From a checkpoint of a small transformer trained on Wikipedia.
Architecture: RMSNorm before and after each block, rotary positions, biases.
Each number is 500 + 25 x the weight over its row's rms, rounded and kept within 0 to 999. Layers, rows and columns count from 0. Numbers have three digits each. The size before them is the row's rms in percent of the matrix's.

# down: layer 10 MLP down (transposed), 1344x512, rms 0.0591, rows 437-471, columns 0-127
# gate: layer 10 MLP gate, 1344x512, rms 0.133, rows 438-472, columns 0-127
# up: layer 10 MLP up, 1344x512, rms 0.143, rows 438-472, columns 0-127
down437 099:535503521487459543538508471480516510471447462500504469523509498524478526484462518532543514531469492513535532511487503519493509484536501526496534503507509485469483482519494476522507544475528487486492507488516475500490489483516528515487497478494474518516510516547557456466492466551502496490491472505526485502504500490534514508529516521476471438517465488534483471501473527523495481529455
gate438 102:511523464489525484492448480516479499518463452515540511496478471510454501468490490503481520515476497477497529481511534515463431498456517477491503463520470508488474494464471544486494524499509527524509484500519531542516488489513499506481462513522464533479472518459478532513480501467503509526495505500496453522509472509528529490519541469550475525536520495495492535472452528525498495543502
up438 102:462497526510463472494522507456493489461489549474508502490488478532496436518528468531529526551491491527529494492499491462537527514511498504531473477481466475424456465527520491461508507479512454506483522522489528519499509508513481482539510544506483483520541528543508512480493493464483484466506488461473537462500531462471504478514481487492502447468504453515512520471472498505527511489454
down438 100:486533501451482514501487486511491439498511485489511508492530522462493513489517497505497545501508470509471499532524500481491506522472476454504548491500485454476461483484497473499450473466491517496506484466487502495470496514461531498546489488497487507529539503542448503528502486472463465415488531514508505504515501487517514503566526495467495480486501481549486510472526516527503476505519
gate439 101:514515532499496515473549507504525459489510500499476499506498506509437476508458482451504533480524512471481493441490525524523507483516471512496533546514542494496497540493470470486496544512486536518525543499501535494527487512515511511522525489492534507497545520531490547517502548527492541529519496513494460496492461492529524535490423459471512515534497526493446523526496489493494485503487
up439 104:523462513485521501472509502544494512482548503480505483513525492461459549494506504477474455523523530491437478474504482507489494501469499508500528521499509468496480537432510450483489539498462478530484504531493483499491545515492531486463532449533532509509510513533504530514510500515499514478531499488484503479479521433532500547518508513552490523487550483483470528539550519486524485499487
down439 104:486536507511524528475530506530512509538539497497530482493496531480504493506508519481471485520472496517457502511541487493526474491495530481500535526531571468478503513451455550488464504449459511505479491448417589498495532465525463493488520544495501525522483546514500520527548467444495500504513460475529543510517487497492550518513523481517487510513530484466505490490496479523492471537444
gate440 100:515484429490505488515496500480527487517479500493508486524490486524462511522467492529490492507510464503500479474510479477454455505495555499504537565525494505485484469492529500475477502562499465525497532454496488500530533494526521520464504480499498485489473474482478531524473542542529519495481464500472509558523522492530482500486509520492481511476495508507482533526526556477530438499464
up440 099:491543557484512494461519473473486488491498513484506480476442516525509511531456496512475486544518477528502517495515531498495470475531477498520495492524501469456483559501472530481495463474500518538486517510479507498533494488489495530478500499486511499495472489500527478490502478510491486479506504478468485519492492502479502477473485505426514446519480531466435459548449514496491462513559
down440 102:519494541497496510491486471530545492486532476484537475567526487529515521481467487511518527512540489480521511477481493526509490492477551549503496500485539493520498496485498545509474475496520481504509480499447482503459565541558534510514496483497516524521520528476441508517473534517513485519499503531541517514474485492468533492492488508514493500539513439480460523499528506517509459467472
gate441 102:498495479548507505456521501515495501490508526498484503517497478473521495490505490532498514521517489514506507487484492532435522511485481480476500481496492493529528516500521508533532472542490518498545514507488521458465491504501447530510472527517492489494507472534462484481554541516507519529487482486496486529512460446493531527531540479549485504488519489528507526483501535540479487502514
up441 104:487528483480526488498506508515516493512489518543477499483495494526482475533538532542487511518460512487506508452503465535550559496518488452464535507463523455521552480502513483532494515462491525463485503477489548525496502462472505479473540532517512524518502537487509500500451506472481542483541457456497479507515494497492463479532557477537547520508475468464522500538516474486526485547522
down441 101:500486516509480501531471548494447523480496509547545507521538480537485474512519515497492480513465506510488577494511458468487486529477494560501507533498517499529461473516495484453498459512458497478539476530500509468476491511487503503495488493540511506509519516484497492492468494472518474485536495477484536519453482536481453508449527484484550515519526425460514496491487480519501511473500
gate442 114:510513558487504483516521523511487517435501508510515512516485505498463509464513505488550520500490538538502541514479499500511524466512469505525494487470532484485480516487484533459514484522474489591474457528490463492518452515464491423505494460468459441473507474525488516456513517487499455520506503514449463516494460520475515515503497489507495474550465521529513461493516499475528493464464
up442 108:528522513509540490498537476482466543467462515513466508489528522477517437460511551466529475553528502504541508529506508475481494457492471522524480481507538476508545493461526482522488523498493459491488480485497507487445515524506489490485534510509433508496473494537506467449552445498500500535518515536469504506524479499497451471478485484495529450535467506508504467500528555487498460489490
down442 106:492516505564503495503474509520479549469507532519473474488520501488541527530458518483532481478487547506513510497548492510480486447527545518484507528505494494456511519499459496475485510505497490496473455521523506477489524519482485496455514488522507510467488451556535530479507507501520513484510503488481515513498523490489478517541518496475493469501527500507477535481528502476487530485535
gate443 101:476490511501540507499498497513460489490505423512493482512514479472472490467545498503474540476490522465456531481470523498485466546457491522517500511488532497512467491490497540549513518527503518486514490469493492513543517538531521509456543549506476444489468496491516491547492549484508508482511460488495496510496530516440526458507484497556505482484493499478492467472511504486492527495535
up443 095:500539493496513532526488508480468519492518480522488526465523501478489491509504510502512530472506520478552497452516519545439449488509495482513505509493502490497476518478543495519515511506443529479472486491495535500487538499490502515505531499498460489488529480518471502498526552482491553540491472511510469503509531511523464470488530465496500495512496514515453530502494472482509489505465
down443 095:477540546507510491503508497494475507452509449497534494517480456468497469471484476449519487524491538504449477470483473454508487529510539547509508523493530494513499433490495503520483484499478512499517482478500488460495509475516506486514523508494470482528547497526495518496484516534498472519500468449475502502522519475478511490480463462519537498481490507530487479474495454494440498504563
gate444 102:496465510447483486507492501550520471503517494503470490500456492467495544481555509508487486488492500499493491421533487466472521494503542522502465474492472488533492496500447507473470499480500483501504493498502505506518485509499468485536485464520501488466481523503504465518507522544541494479488498495469478465486515476486513473510487500475473487500483526517503513520519524463515506539470
up444 098:475560499506475521535497533532482511492512504534509548485464514528476479519486538474495473469475485499455524494530516447540430550477507492519450507513486476517521481489534531536496498467525510539488470470543485547517527527516512451536445543515505519476451491513505484490496508510471488511499498521527483486490490493513503474467525511518532463436499513492458518515488503519504533541497
down444 100:542461514520556499501495511523555532538485477513488454533496481474501498502522504479482463461530496503499431475525482509517497467516514476509491515497502512462503480483474517484538442499462466482515513509514525494505488504470509505475560509495489443524508512488510473477564515487522494502486523505449503497509522481469508522529490499520518470515478508480461477508533495470493499513457
gate445 097:515497505480487450494513497515538483481506528463449486514485484483498507550510482516477528518507491483517492486534492515515477492486501503506523475486522491503490517544507517497554489505511467575484512511473497500510502453501468495468544498483489498472508481494516546531536518607486486476546468489498466526493518527559533464511491511494483514542555509505510499503531458462468492533443
up445 103:503472525502514497504487461474559511458506504500494476526485502509544533503507454518493502510532482479494527522486483527484463496489492477525490519517479515516465528539569491535548505531494534525482516525470460492496569452527500509545499532485507497496481492513501503492549515467485493534478501489510509482521473521472536483484482540500455508519543508500529471555514527496481473461478
down445 105:469515464521519480507488511525501503493482528500502520468471521559489459454487538517504537556538531498486465479515507502491489474497564507461510497487513488539504513491503498506528512523479468529511468514490477523554457501449484506488501494447440481481537492495519533539513535482499467511489484487512544493525512503450447474471466521530511540516507477478526466489510505517473456503472
gate446 096:520492540547466479484492520499492513543489526486503478519513483467465473486461480453522516544505430483486518520509499476456466444498529495494493522467543450511528516472498519544536528487470498455531527517555520455498512489487535501519497505507513469467486502515474511495494501502522499480468485514497441510455489516487504527521523486508476468540485516516461498518524501516538472479493
up446 092:524498520471470484486511517476451503483533484453513506496498498549492516539463498525477482484504507509504462491502503478529522526501521483513532467454498491477433473483488493461510493511516482492531518519509532467478512460546497512490512513454465559506552510514507535530463537519500496476499518513481517491521510519523446466474515503510480473507512508480503480505489507472462486483489
down446 097:472520512538504509496499473519499512527497498515530449519518520509494533535495511473515476487508479501516487465515464499506538486510497510517503502488534534526491514489469507527561506481545508553463508492474513524540484577502518495494499496457467529482497481559508512485522551498507508521513521497527479522466535519493508546543483482487491504505512466533474541508532498514517511471491
gate447 099:468516486482451503544527517509486497468533542505496513493469475501502480531471540506477490534526484506514524491492514530513482459456519487533519507458498528516479511485467487503493488496477510555523539501431499501489501484516479526520511492529460480475475516508491522516484486490479505500520492496486462512508464519518469531518528494483497496511494476511443517495471495488473505506513
up447 096:514491534496485515519481489450497512507496474533493449555508501539503507485537511473502537512491489509488507498475522509463475468507487485505511436469469538467474471487507520520473535506519466500497527580488499502486513509490499543482504503480511473495511545469499482536525510495490504495476560486488531480477493471516483507512465529525469521436483489499435501494511515482523499478439
down447 097:473474449495519482469515527496514477495522529524477453484504507531488492502512469514484527504525516448535505503457516497501503482539489517473495516550475506505490516486486459527530467511478522487465527518487474546488517480503517477516545515514516475516463490496502477498500461499506470513444457469509518470528493541470465470513499486475546492483507511494503503465484503488493481494483
gate448 099:498536499514494555482497504483494524508458562471445488513501520533507518529497475489522496503492525494479487524548472486483494526523521501503502524454505514450469478514502487516487526467514490494507518514514497485522508503520484449524537509479472471524514478464538510515506529510512478480485468472481476559478476458518543481482476501502528433482527498515522504579444533508540514429506
up448 099:462502512495459500495504488475473526515525515487488537526476504534582544512483497501504507505537554538461495530521526524465477480495497511535524492497540489525449507512484532507488519530497495551493510485495494473537472496491461461471562468514512473494543489409511484495467458490507473475483509461498514544471528544511520477466487540501489448542512469523509478495486483509551448493509
down448 096:483504496488525536480502515527499523472508464511502523522508512517501472496499499478525456525543488470527517455481527510505533529516518532492503480489501469530490519492460498519518503507497485490486489467454504544523531510497488497475519475528474484457530550490533489538539517466457469510544485528499498511498516500468489497530454527501518505518471509498504454476466476472468483486494
gate449 100:497528499533475423485502496516518467501509560495489516496497475484500491452498501445489492519514472450508508508473533494506491477547478455477473522506474533505485502527547492503465507481515480503507561555487483527492495536508488500482508474447473481505467540534464478476491512510523451514503482522538495499516529490499468511502494504501514498514463512565521502471505519513523504521482
up449 097:506474466532465500487498479520523484528531493522500502468500508540510483531522546537516517492487551511483544499486500506494486530509530497489556483459535530490513501523538491480491527537489527501524493495502488515511494509496489506449493516463514481471504508500519507501538498518488465471519521476543491471506531521453552492495532484474542494512500450496506505512486524491518489463513
down449 098:490474533490512471516485510529495509510508520480519508545511507538490484455550516497495500486510450491481506466517519506469492528512512470523497479506488538506497512453496495529486455474517495440504530511509486556527485519494544494484502494494526499510488517499504510485489487557531499493520492503535419493540522490556486506514561501478461508503488495538524462489493549509463509518503
gate450 104:463528494519481507441484536496498494555529490527510444485482515499479497453512514537494471478483491455507469534541548529488524509531514488497495449498499481483464489487505502497473494534515487461526528549492475483515482539464482504478481531522552512493470518506504468496481490470441513494496547473537482498557521481493482494502496492496520520513487531485511493491504477509464472460510
up450 101:512502485527518511543510497518516533472471494491525538492508494487472472542493503471508492523526475536468485484504515523486502468481529488515496497494490511461577486503477511491504545489505508509490542576521486502470509498499503525507561517514530509507527512493512519494518490525531473486504518500485458515510501499525479479527479464473453474442498502506485470499485540496483520511546
down450 098:488508513525513474488464498504463493513480527490475500506539525456515542511471478484488466469492527537489476511507493530472500502513498514477514504526499499492500504526546522504503495499483514494469517480513500470480481531510516518504530498506508548523498474507509533525488509471474523526456494458440530493500474545514511454489526510475530508471505480507528505505480506543487476504475
gate451 103:536535479498478494486503528494512494492482507483501438510496455468513464527458496463572501484521475463493486498483469497527483460534405537472506485487487544496548502493496493516467504462527494524440479531529492501508505480494463547533496475504501491529522496508516499520533511484495537491514480478496501509480561451523474519531516467509516489525507544491508481541547504525502491521495
up451 102:527515469556528536488523477531519481502501503520540490536478471447517474509484471523508474505475488515523520472531473491535500489519529475490442512536489496504497499525508502515526541510521498482495482475513495484490507466498520493541470510463497475468521482511472502457529500520516488495484501486483513553510548512477522479491494515482496468532519457534541524501522512471460495497526
down451 102:496519455473506464491500483451511532471517501499492525503498458488511495517517464546513486470516474459473503527515509470452471570466487506515509479527478463471468476525511511472526538473534512492504504511483501514507533465515474489498469511518473503432526489504498513478494482513515491488519490520519472521526523508499446523537477520491490517529527463522463509510517523476512526487517
gate452 106:472506473507489525473490525483502459502486486531564525513512523485508495473505490469498517531486437429494472511490488496491474506527537478549484504479563449517493496524522514519469483490489491486473545522536502512465504469488516470472472473500568517507475500523490520506509508531485492503518545535514523519502492488475479491510463549530472491456503508541501481497488508494505482515520
up452 105:484480487522514536499490484481554503502419486502477522505550480523486520505491485534515505524500556491512526504521482511529495513477498471506514511533507511544513457476480506511464485511463491511528563512487549496495508477519457498524509481500494458446524500456470489462501515538494514473481499468463502509463526450495449484533487538554542559546449498485447496463510523457540505536494
down452 100:500466493516473475488466466472544502525515487547529519464511493520502466494512474471519524503509517475514521559531487464506475516494489521524507500457506488470508459476490506507510509526462543503477529531525459467513496481529496509524511463435543496452470467526467477477529519533523486471507526496518482507558498514453508527499484521513494486495512497512517452502500517502495513426495
gate453 099:483485515522463524440480474493483529528491507555484495498530506469493477495506456491512514516513491484518560498485526514511481479520480508501495511510517462479442534514501554572518494515439523490495523512496572498489478517514501484492503529507494489488513493482517507534500454458522467480492525449528469505483521556507505513484529524524506471467523510453482473504528506487471509483459
up453 105:492520510471483477488487504519469527468463538493506465513500489529467516500505519493496492467489555502511442528483481502472509490512499512505496510450467489544473420461525445518471541480498512521479501567509458474498514530498469490448474465514507493473531521523467517520513500547492508498471501487486469483524494470513525531473506503485493493506500467493502501532507525461489505453516
down453 102:514480475500489501484505523487499489515474486507537491528473472492530520492513457534498575505479535448514500464533473524474478499484465462506545500499508520517507484480495505484535458498448504487488495514473479532461545523488475553458514491518527503446480479563513511526502503548493499499466505506556450466525489544502506524471499476476501469471482472489518460483520518527521513545516
gate454 105:519476498484472483470479494471501541459501492492502505471523511475533536465463495499460492488502465516483455468482542498462469450521466475504495468500494490505518515535505516532456521509427478514516491495454533478505485529497487511515509489485496527480497499489496537534545466485471509507458499506507513483495501526503481522551457517513488510534531474523513492471494497482496537483515
up454 105:472513505516431454462490511497523510499486504515512490512514497506503485497523519518479481517510489480514451484486520517515525488510466500481488506484441527502517483467499479496485493499509490517484523509503502486453482497529488503494496465465502525475542514501483461489529499462433472504497527510552518477476500505510508527502490514583530514536471483513500462483506460444475442526476
down454 107:487532534495532509519490501510454495496438518525497492531480479517529543494487511504476531500493484491481499513467518523492463500505498491519526500454491496485513505496466541506482486494490501500468524467494516479561518505480484486529476433460470555494480473487524485497507487492508489525496533540483434474476507497472529527480496473494476481557447514482469506508487468498496516536533
gate455 096:485474503461494493487492500475508532503534509490541471463506507503529498516454478480493522469527481486479476524501483461473491522469485497496545512500467506486496504441513532491532464496473514559478540462536501502522547477427487478462517522525494485465505532476488508506520503532469501516499477491490479494479480508487500507549540463507481520481531497499530489520491490506489483448506
up455 091:499491499497506497517519515525481494526537525471573496470521478504483517478475498478478534501517505515499503484461516527517560528479529480493469497500517500493501530459492522483526477486535514496423520526512479534492515502559497520505518522503495510487526481497487525518520482488509513487504508563486480486531496472490543481488508497488439491501518497545496496479563517446509526525471
down455 093:510515496536536535512518470506533544480525488494460486486498513509470524571461550501470495489539505515538521535497493547553498470528556511506502534562493515562507529520515503497512464495523490515468520489476511468481492474518486519526491474499540532483505500491478508492485516499517479504516452473477467463499543499472518521539485479460544534509486532537544494503484504539450520489482
gate456 100:497529490523521480479488509544495488500467524486523494522479499553514494511477535492513500478483487480489569486472497499510506515452548481528441477516479538511516476512468499537486517497470519511500527528526506493496491488534464509500470482489553499520511496551530512535451515455493466486495461493556489516521506474514515507497547494517475505509526471503461485504443540497482525507482
up456 097:495513501464527486514513456457501528485514492426480474485497469506516457488510495505515479530508513483480516505504490498460469501493502470492468521520492508514515468525486538492481511512520450502568517485491511498462487512448478529471469498479495492495504529498456512511494530539506491460543544433515540474534526478471520507504505547527481532513474504492512513504502486494459502538512
down456 098:545514504501462471490524545454527508526494524493499537514511500545520478513504488483491511543500485494484534509540485517496487469499521556447496500487540502492487494537516498498467491473523510469500518541540486507482523489557503553519446499503515478526537489515526507517480498492509530503471459495496502496489506447531493514455493486518479501500506494475529499469479523498485478473518
gate457 103:517507495497528501487486508536466470487481513514509464514502441477509543496477485481502482474486539480510494509473484469484516521510440490461469514482523518478497455514515522516501504486496534506511511470561487493501485474507518562517500496511519483495530521486483520481492508519475511484432499563505512486519508472499510478489508494490461502467495491527546505492510539460501521499530
up457 105:532498525496551509482490535509512479513512461497528487535467509516509489492503489493492475522532524477522511485497514501481541526472479489484454512541536513517497486494499542452478518497510503519512542523551473538459474465511476522520518488533526508507535528475496538471483500487496497493451552496499476506473527510485522464523530499485466532460491509517486494511530546497518481491528
down457 096:489545474480512511494494496507533503522462487471505468510469470497511482506496450501512541462505489516489503553511482478442470539505500445500459521471516554474543462447524499480504489490456496467478532496531482482512494490553509511543520498486520479475495507490461523464489503458461518503496502525488505447548500480533526461493535490480509525445479543514538524484487540481543517512504
gate458 105:526479494509538512550534492487465485507495514451533497516500483518476515480454478465502496468489500456501494419473527544438525486495514491522493513474507487526542519488510522492499495513482529474444502488457511495536472538514492506493515493556502516504505531430512520491527496466474498539492457555512473508500470526531524506477507516523516520497484512465496532510489467492492474509484
up458 109:461458491506514506477520506521521498502484469478511477505529506506513485479495482441487543527506508513488489503500495490504485491457525518518494496506492492509513495519510494525462454471560468509500513465523456525528514539494493504456493525453511467487476452531471508534488537542503469500497473509479499517533582487486500498489496506524516498448499526508519515474507525491469493461522
down458 101:426460537473500473478493458473497481485486447507475492495507472494512481454547433484485499549467495479505531534492531486477473515514526485529521477513452465463492471499498504500496492482459465499497510462522499501502508472478539535508525524522521505486514509544448508489473530549511466502479482462482486509535580455480512453480496497472510512483481499482508517516471540468487495479498
gate459 106:485471497462482507504487502458461506513509526503506464481509556472459547475485487498528440484500527485534510548490508489474503491491450534521489494469509515484528479503482495494512516454543535515463506476475473465443464431484509496524478538466490498498476511490483505543504514451523533487503518516477530553491542487513449501509473496520465508467506480524507505483459500514515505527529
up459 106:519511502439484499521477486465497491517504491457481514480518521506509518537499508515518472470492520493517527501516457501488551468486509487544485498533520479509455517480473501499471520506568470507428505481508494518531504500480479494492526508470498452518494525456455512500511458537520470489481555500486509539507487492522504519503529524484477539455470467513512483481506542502523507563504
down459 107:526480516489507486455458542455517525485511535519548502539520524493512509470507512518463459468563525510502482477484496492484498487492499517466495487503477503501476443523523505480474509493517526477481486498555521504507474523498468528487486494471530462485491514503512525484522501503500464506506498499469499494491488515539464501521508489509502496516499469485495510484508506521515470536497
gate460 096:503510522517505525507440505519497522520485474518499487487509515509501530488469459522511525526475474496522535453488538504508482445551494496498458518516536467544446515513475505514468517506535495527502516509463490552503489497497498510525497500511525454516517471496517487471545497484507519489501483484476507522475484470459530492508474510570481505511473497515492496466503564484493512531524
up460 099:490489516478508453522497519508558475442540478515488496501492539491520535519460470554479503516497492500500511505475473486458515474534510517540506534509517522488523549468498511468519488517505495528506478481516488521555499522529501498515490494493481518550474508507506487540521516504517471520498489513474509514506526518516522520490477501520510473494539482536542509546488500489489489481511
down460 098:532497540474520487504487513510489520499491480513510525508509497478482524468493474509519495508486481506500481493512512520465493513527531501512497467485548520514537486517504548479457499469530491491475537485489531538505522501435478490539485542466486482482490454477551490464471542513521527473458485526492470533511506510509511521476523490470490478518473543475453510491463490494511477475484
gate461 098:504525480511498534476491512560494489494514469485484492484509481490496535514538509515485524497493468544481488550493493467493471479484494483496523477492513486480502544506529535497506493520507479532480503507472502499527524451512514481535487513496521501516532540519520501469488538471540479535540448503463456490513525482495446511547463496486537493472519487478496507494486476497496469462490
up461 099:488496538542494504491511498495457451508460441552518504489500493499524482515509480464487483510497525478483497510476539519516571467503484484513520490473509494479497473498497546546480504535477475521559465472496488498519494488548524485489505510539454486500540515558504493475477498483493509462484511470451536479478476511523510489490500541556494492547474499510503502506474478494500516498498
down461 100:527537492505511518468485550487453497517550511445498514474521530451477513492559518489550527455518475517485494529500508514456523492539479468472446516550509508496484491529491518506492520480499510569496493532502483486555527496488481551486503526464551490499511490509504470461499452505489485528474498552512510493500501522472511506466493473505542489523475447498576531512503483493473491499479
gate462 101:475516540460485518475473497529480526518535462486485507528473508480501527510498486470475463494509470526509520464506489468499512489545494517478489528493499501486468471491517497433461473490497508498544539496503522464478515550469482510484467495496473520550543512471511496489490517504453486471524490501503529463504484509472454444475581490502482530521551490526541537492503483508472523510523
up462 104:502488538512483484505488508513513508493452503506497455448487497514500492510535472492489535466470508503518449482520500544495501468490473481509461507550512503510514533514538475533504545456520476502495446498470489479521530491474518476477478504509490502502495479494470501482520460460562518517478503514485523563510520495493552476462539477471531516507513495497485494484526526510461506523496
down462 104:545510465504508514572518442469527501456474549533543463501509471522537502476482487478529559472477525466498542442485531527462498509472525496498537494492519498488501504531497505526521486506470507504487484500510497510528513483558479555465496470521508496473503452513485570476528518524513512468539469477513490501511524494504560548472504508490482529514485477514502493495503481494457476485533
gate463 104:520480511474528480490468503534497519434506517447460513538526472504513515489496512507506519514511541445508502477494503510492544567502494518500516510444520479543461494478517495518529500473524495501487511526493495502483492503493535449508495477473497542487486494535476482529530514468533497490459503551535456530512545492494485494537521488492516472522522485535513526554487509540515493490463
up463 103:453476457435522490476529493497466497495505517462441492560502448479522531479513502531480492489531506454456502499476519479514558517494501498517453528502480487480464489444443480495517508493496476493492483482505494511493540521536510468521462521509504516508531474542505502495496495517470513505475439457524503494529486535497480478491502492489481502495475535531534534526414496528527462490517
down463 104:509468484495476473505504493538533565471504525518513503518523497489509519493571486484496514474476504503538524473488522560465509506482463529519560532486533477498496475515524507482514490503501503546488502496509492499491459460536508491471491523499506548496488467504493455516520494508533530469464507468488498495512474485513484506515507447540509493510522531528486501457500533478513492486465
gate464 101:531507477488544469494484532530504491473462481525503510481491484531480506475493473488538515488463480506441554466490469512504469519469495478537457470479484473477494527479464509488476537493531508525490518491483517512487490510497504536460509517516483569490489519468530487520502517510434490490521470515526502488507496517517477452498495494476476471492497454529471533521456526507484516514557
up464 100:524478492528564530465507522501507524487436491454477514488518508504477470497495499520496493516527501504492496493508472517489524422501496508511467489530528474498490476527526488488537495530488495489511475464498492488528474458494453502497486460494420469547503494512487503501482527466490484481501504509505503487525505503487461521496504513516446475507465473479521501499549549513535486490539
down464 099:530486512496468516479485523511525489494478447507496532430500543496493510478505498485529464502506516520486522455499488517532513536485524487493447462470472526526516488495480479504496521482475502493503484527548463487432495486527503471504526526477541485508533517510533484484518471508528476445492477481472517508500521481507494533493487525503508540478456466509498509442499529452496523457504
gate465 107:526567478510526509493551484430542461537501475511541501533464499498528520462492467541520499504476516496477523498508530501446500479468503506516494483523501484511505487505479526453503491505476508485482487450500548488500488555505530460528513526475523483499446549505488511476521559467526504519489508463507537495516504533530496474521513466526514506519482507496501518477526523478519449528529
up465 113:461546470504501502549473498525545506521520509471526523475487496457501488491506484501449483494512489459468477534457484517503482491490437485467469486457483501469464485527511535464506489497512493496481533489529516430463519523508458498518457513501519565505479473448502538474539518479536492423537484547488495484503475506512543478507502520528495542529512542505519503498475512495483487511493
down465 109:541567474501474526527536511462530514470518516510512472470459529496502509492486532534456465500503498493516518510484459489522485503543497524514472544529499496507469445505488505492514504498476501537499488537494529510477495467527474480508488489512509526482437534516525522507497523495486490465473520540541529460472483485488509486502471491519480485505473533474517539503498505503473477532488
gate466 095:495465487511501497506506509543522502503473497484470498490507471496479518514508485499465498547519475514483544511475511509523508487505488489518540493480536494529521489506499529466509511525517482469504494491510487510502467446541534503485477472502471479494539495520552485528523540486479491470522443524489544523521502539492534528506488528548532505514528498495469507504531475552529476507528
up466 095:473530497453480505484518558496510500570515518482493457479468481514526490474456533506473453492468498467522481492487508477534484529518547505468476475522496509496508474527509482475518468475488503473445503507497472489460495499490483463489461504456550472502487506488521499473526484460539530456526539489481477490519490481497468476537484471512498530479498506504479473478526455508483513491523
down466 098:508471501534514493539515541498484458493494517493506470500505522527522430489489528497466502545553514535514453494518471452495519538507509498444519471487501478481471488559499532491502505511520500465535494428523435528524480526537521499500499453518484490489476493506508517466505472514483485540491516475494459509491527583475475511503515547521515490489467487505494504537485489507517484488567
gate467 102:487457527482513520475509512483500508531480517522543471477517497487484520495511466484538554529515484493492491468476472520516530504489513508487463517495535483507479494509484512456521537521497502529510529526511489494475505552498498519514503522530485514465490480536493533494485546515479493505482498515495502511510465463448480472526471505462490459500502512478456497510507493427515537496515
up467 098:525522510516501503504547546518540469456517527538463493541469514477499545534508468513512519479449436507486507532487469469473492474508472472504482478503509498484530492508496478524522521483473531494507505461524500482484516469455552483469533483459481538508539522499536520519532528495486498544518538524464529519528526486505477517493522513496521530478543506494519521526491521497514440487506
down467 103:512506504511486460509506509548526533482482461503467513501510482493493498507478479521508506524505471509478487481463490511524498511525507462478512505477500483507524486469553491526537480511467507463504521478502496490504458489500494519483481490480474423509521483498513478484544488486533504485471486530505546520463553427524511454464480521494503453480479494439484474439508545505531516521551
gate468 100:472505524443496492493498508496494517546482477489499478509505539485497528526470502503513487520513447508500491452430491507495469539526531524488506502514526501472562525479468527527544525511521486496499519510543488479538490515456490498546534487475505467488482519484509495475461506477509516526474470509465490488482484464495493495541503475480506531503470509526512547526513528475549554473492
up468 100:490487541472486517500509470481537557528518508487452537471488511456512454562470489459520505477481481520499519518493524487494517523490448500506465536515480505456487498478487498490508468520500526481459477544523524554492534487516515499497510507479520491496490487489488479505474477503581467503493487476485481473461512507484541467511514438520458489516513463523507517505517470529534519500492
down468 098:482494523491524518483497521511494472503505540483469496450504470452518500501463526537491509466515506473499522463478485457488538521524521486494480586539530478535513503504500473502494475486505515447498506470496495476562494468495509463502518463510506430505519501523490504490504514491520416539472480509496508534500494520501471511486475554497486500475517512497500519507512538518513505518534
gate469 102:495475544488532507476542456497492500502482527526529537524498476482495471484495480502484512473574495543508503467490493499487460449481453510505505516514479497485494503480508469489439510501484496482484487485489504507511533520511487510496479500501482533517502542503501513514505514517516476535515495550510506537529516527496498564491494456481492455508484542474525496477532499493531483514489
up469 102:461457450488504524499456505499534545559518529458478481485476470487520512492505530484497491509472485503507471487552520493496523504520474525485494512467508468487436525467540504519478523533529531486464504469505487494491495506478523525473465528513511504488504491495508506498509496521494511475519521502530468502473498493496485520539498511567520560485524553494524496477465544476493515523510
down469 098:481478503454486491511536490511509476525473480472548507505500520538487517498504498475524500512489507463518468506499549532486521505514523482534491467511528475495582481496501527490525504474519483505486477475532456523517468484503519500457475494517524463490550477524508477501509476510479486505531461473463504491502480502530496486544513493498534472514505443536533485509431440506442496503537
gate470 096:489543518480475517510495527470553481546468498525556514485521518509518490534510457506511485478483463520517482465477535501507493509469527539451501483520528445499501478515492526505516529476516538506471501497515465527542493503492511490503497490518508493471501526504532471465482474488466456490525518528518503503495493453504515523527531495539450522487488502496523474484495484536474469505473
up470 093:502521525525489503458474497482524534537500511487519493501538520474543483476495483437484488509479541468529491528481538513498464476471516545517507438518507442536502489490471508485487499507479518522473468476488513509522491498487483528487553510537502489527515480498499470528540471453508528482526545512511466498493501517527524487487512493495451429506488546513487515481502522493481511504502
down470 096:524540490512490509494508460512509499519493471494518526524442497517498499485492473500434516532514519451535494481471530513509504514521524506470510475521533492493482478499471493497493478475474482538466530493488483495465538540503510525530500483500507472509481490526495532481483464491501453502516523537504473504528549520500515492513462486501450496514472483561499527496512465520512459473526
gate471 101:555488490504472468532488485509491480507526482445510514544546504474493552480482526508518475517497463482508476476497469537489487520522562461524507539510533512556480504484501510488478482478494481485520516484537505438539485473532492499470490467527535487530492460502436498489466484446496504532507518518520552523506469447501493509495483472523511503541520492496439518519481481518488508500454
up471 099:524503467536495523500493497499493478495508485482487497470506491531457472457515516534551510538533447477520511494521492509478523458480521543488491533492477519515524462486509487538538479487458531530474490475459466528534520519478473475473489540539504462529512528460493482494503525527518483500492476515482490472506492516556545519522490567536476499507542465484442470445512509525526479506487
down471 097:493543516494481520449527476522565513481498480515500501481475514502482519470462533470481518479495501520520501524512545494496535474493458490504445472468441549451487480485492481439540500492441486495455457522501491460481517530515529520451503479485471491491506529478528466479447506476465505508505533475473521485505494469508484482470497461530504477492481495470555499507484528529449499526533
gate472 097:508494522510515515494546544490520508551518485543486500513482497514505528500501532516477472473489539452491510484519515495502511493466512478505491500508515511472499513492475494511519446531550495521482517497541520472437515516492551484497488505482515475530505506494533491482543502481497507512515558526537482480500545507497449504516486465446507495483466462488484490522492494499446521502435
up472 100:484483486498534494489522511507493457542477531478504517499492506520466454500518481475490529527479578460507536500505497500484519471531507530511530468508498520512501484506467498492494460481519555533463508540498485511531510459510490470488523536506492495477463524482494524487502523499467511499499459515549444520557484528485500479513510476517504522510451496505466489483439531487486498479478